Weights of a small GPT-style language model, trained from scratch on English Wikipedia.
Size: 11 layers, width 192, MLP 384 SwiGLU, 4.05M parameters.
Architecture: RMSNorm before each block, rotary positions, no biases in attention or MLP, tied embeddings.
Training: a variant of Muon for these matrices, 145M tokens, 8826 steps.
Each number is 128 + 24 x the weight over its row's rms, rounded and kept within 0 to 255. Layers, rows and columns count from 0. Numbers have three digits each. The size before them is the row's rms in percent of the matrix's.

# layer 2 MLP down (transposed), 384x192, rms 0.0713, rows 33-47, columns 64-127
094:140161100152170099083099165136139130116112115118114108157110130134132118086146132132115130086088155135180181111119120125124133149141157129146108123119155133135107111144117130109144130123139139
102:136131161103180107121140147162153149139097139133115153126144110111101120124090112183116136112119135104095092211103098132156145150147099148130123132138155143114177145131123125089130146121126151
097:106112145122112125128156113097106143156136102134077111106137094098131146107111090127147115159139111137100128109122147109145150151120146171107100127075133142115110112098144093125118130121138101
110:130131110102098097155136141096142141135093123120088154112072125138060138120098103154128152111112128126125134155142140114129141075159154124146102125111117105116121109153116125128166080147157171
100:138142130110128098110143129114147153133136095171121099167133163173139104110145146146123134101134129084138133108139116139135118110101086120115149131158112067116119097107126118101094108116111123
101:177183156149121121147130152158152153158090164125169137157144153176108115170147112122149085112110107105128155118133143139127184186097121147118167161094146128127130110136128125153086119096088129
091:120140123162142161147152129153150172162097111178134114127170114108128104141106135146117148068155141103102110099183172161110105158100153106118142126127082121160139141098121109105123136095153112
097:158137132047111102097116104169108139128140160126134126085127160127111135113110092114140078107127131096136144119147140156112119126124118141111149117095162144108113082115133163131089165106099125
099:119128083088121126171133121143161174127118132145094150145127130157132155154127183130125146139103114147142146148132139126085140102132115122060129141094079132130164144153100114148102137142135152
098:128110105116101148159085093149163122108129155112147169109138136129127122155155081121162163151106133131132081138138126109150138096130131112154149118095125136139143140124137130163158113164116167
112:167122131127160090108152109081103154128137167135122113125114134123094130121090142115137129101128161103154122118167114121133156165191109128143156141106093133153148126135134122128147145132113120
100:110146149148134116123189147125141138100138109154104115150133089135128116155177103161129126112070128127182101132144173113144121109105123108156109110133139147152149135133143124138157133146102169
101:121123161141155079125121103121132106171114124180130162111092129099131095087144139124129108159122124189131145132108108130145135116114134114145073129117122145101126123134163129149064120146176149
095:091123134138117092105143119113115153098132110118120099135113153139107137119145156114156111113096125129139155092098147159139077130118098116112136096145087120147166168123092133166123120115147167
100:112136111114076142118150140135117071099142120146117102156159075107145138139108086103095154133147116158086133133139120157127145101116129126131118126112123153131108112147138127130145114101151136
# layer 2 MLP gate, 384x192, rms 0.109, rows 34-47, columns 64-127
105:125102132143122108143199087082164136148128179142163083113140150101139149127130118125089160150123134170117140156118128127122108136101116128107102120101119162141172130168140144119120113145104144
092:157071162129153097151137134116074111144111100154088132147123131122155091140094111103128147181115092163071118132067127066122145145155132117128113110127136149142145127137119130103110092105147143
111:110106147148091167133162148172142068135138161124162120130149140120091131123123151141079108155115115060110148122106150167154118143116158123114119130153101165098093097127123087101121067112145155
098:124160112148137123161147133156091133120135149140130101174158102159148106134134134128125098094182113099136133136129114146124096116119127193111130141092134127093143130135104166093124122112140149
093:143073122116106132114128117131131075120146097127131150137151136136118108131118121094191162163130165139147146116113144085113121079164098115154085108118151148123113125140122112142114125123116113
089:104071089119172132131147114078133118118131141101143128132109076137088151119101094155154138143106134140120147100129128079139092119110136136151147115128157173134091141118156135139139151149103108
098:135094124110160104117135116110127139129094127106102125145109133105130133118153153115131159152148109099117142101133102131151133150110100115154103095131116112112124134179139168144154112133111111
091:120131167122140125114166132104146059113117107170144151154165128125154166095133098141131108144121146150123084157117077113166141142141129127170118149130133120167090123124137149121164137149146131
099:129143155155107136142111104142126116106118121151095130119066143170119164075111129134162087103138204149072121155123166142130113158154129111137124119106134119094132127111151162125110121111146095
103:116117136146114134185089135140115140081126154106142132140128108133141118134114121154169160154141126153151131120119154165077140117136124129084152137131152111108130131124185149156083132096172136
100:155103169161130077123085125144102102125116143111138123155173126139171138055131138085151133149136121094131108164151167152101137124133106126119126156185116087125134148116138130147109196144147129
096:185120116116116093098155164118156165144109169132129124143115068102114092121135153116148131134121111139095153112137112116102099126107159146134104129178082070128161106096113108155122098107138121
102:117131106118128130150164115167144109154139132123128151152132136187141114125123153138150121070160150155119163105123118157128110142159143158112167079130105140096098117139166117122152127105127155
100:128127105108142137140082143128148135162106154128118119157140203160173109109117107149143141148096150082150110164123123170107148104114114115143114115110105126148127174095118101096123156111090106
# layer 2 MLP up, 384x192, rms 0.108, rows 34-47, columns 64-127
107:148131102135085152123118168139090075096114093130171141185122116166109134138169170127159141165132158113128124144157093127145092123075156133115134110117116132147103108116132133156133113097106148
101:100123141098139132121133145108139068161162131100153114178145166153141135143101112098091155089136157107180126189167121142165179102127121160165170116152118145143110173151116120086131133120116103
108:133109095176126109124116101140145172109148115114144132123124127120104111095157118122157126094129166156122145142115170092088115149141104156149083174101132103154121143118146169185123140146118138
088:119127129088126131125091149134150138152136106116073122125130161165096120111116116124142171172135107119100137141120153115105123154099134121130112137160137149192128123119151108127131142151131150
098:110088120114136123153163114125128113118126095125132117113109139147132111101142111126121147132099133127155118116119129093135111108148090108124106086155134106131144075083129098102129113101119103
100:145141126099122096143070112154114136145146109091119119142147162113135118094138124088080153170085109143139069153077081159138146164144146090115158091115147130117111114153086156124156097153149127
108:147130123098121126101166134103119109144157136143146123145126139063132145138154167116112136180170124081115114130123154132126122159120122128149149146149111132119157124113115141145133136151159162
102:124127148113123137122128121100143089096110115146150131118110136130149069115138085110076083105149151122102156141122077147131099129140151130149119102151112168111117101127175136115115119095155144
097:153161168165110122119107119135116143081139082133078129112084158104107140064106111159111142109121141136095099135166155173094099152173136158124133135093104120112138145083099137117102120117138087
107:179126176125137136120112159148131082132129083137167125175131164120078136112125115117096112153138088142145078098142123120161161140106116078140145162122123139097118154137086108117144143167136167
099:153162081179145116102113127155133096151108112138180161113108118151133111099135103124084149140081149119105112105139126174123159094106157132152103104110134127138121152112103159158107147128150124
105:092104195156143138118085131161138147129144141149118142116122143182150135144120123133111156124146122119102099126168139125114157148103111128085207153143162154121119155145149137099100178108129106
101:143097118155120175136106133139111139119137157149086148157093088105124112143116124155138135131110121133147107102166149130091124119110155101169086105137140105158155129125126128106112079099155153
096:105121119126109143112088140121131148132144140124164146180151161130177126122115100127114176144117136150126144161107154160139158148178098110128155106091119126161130119140100126138122178132106114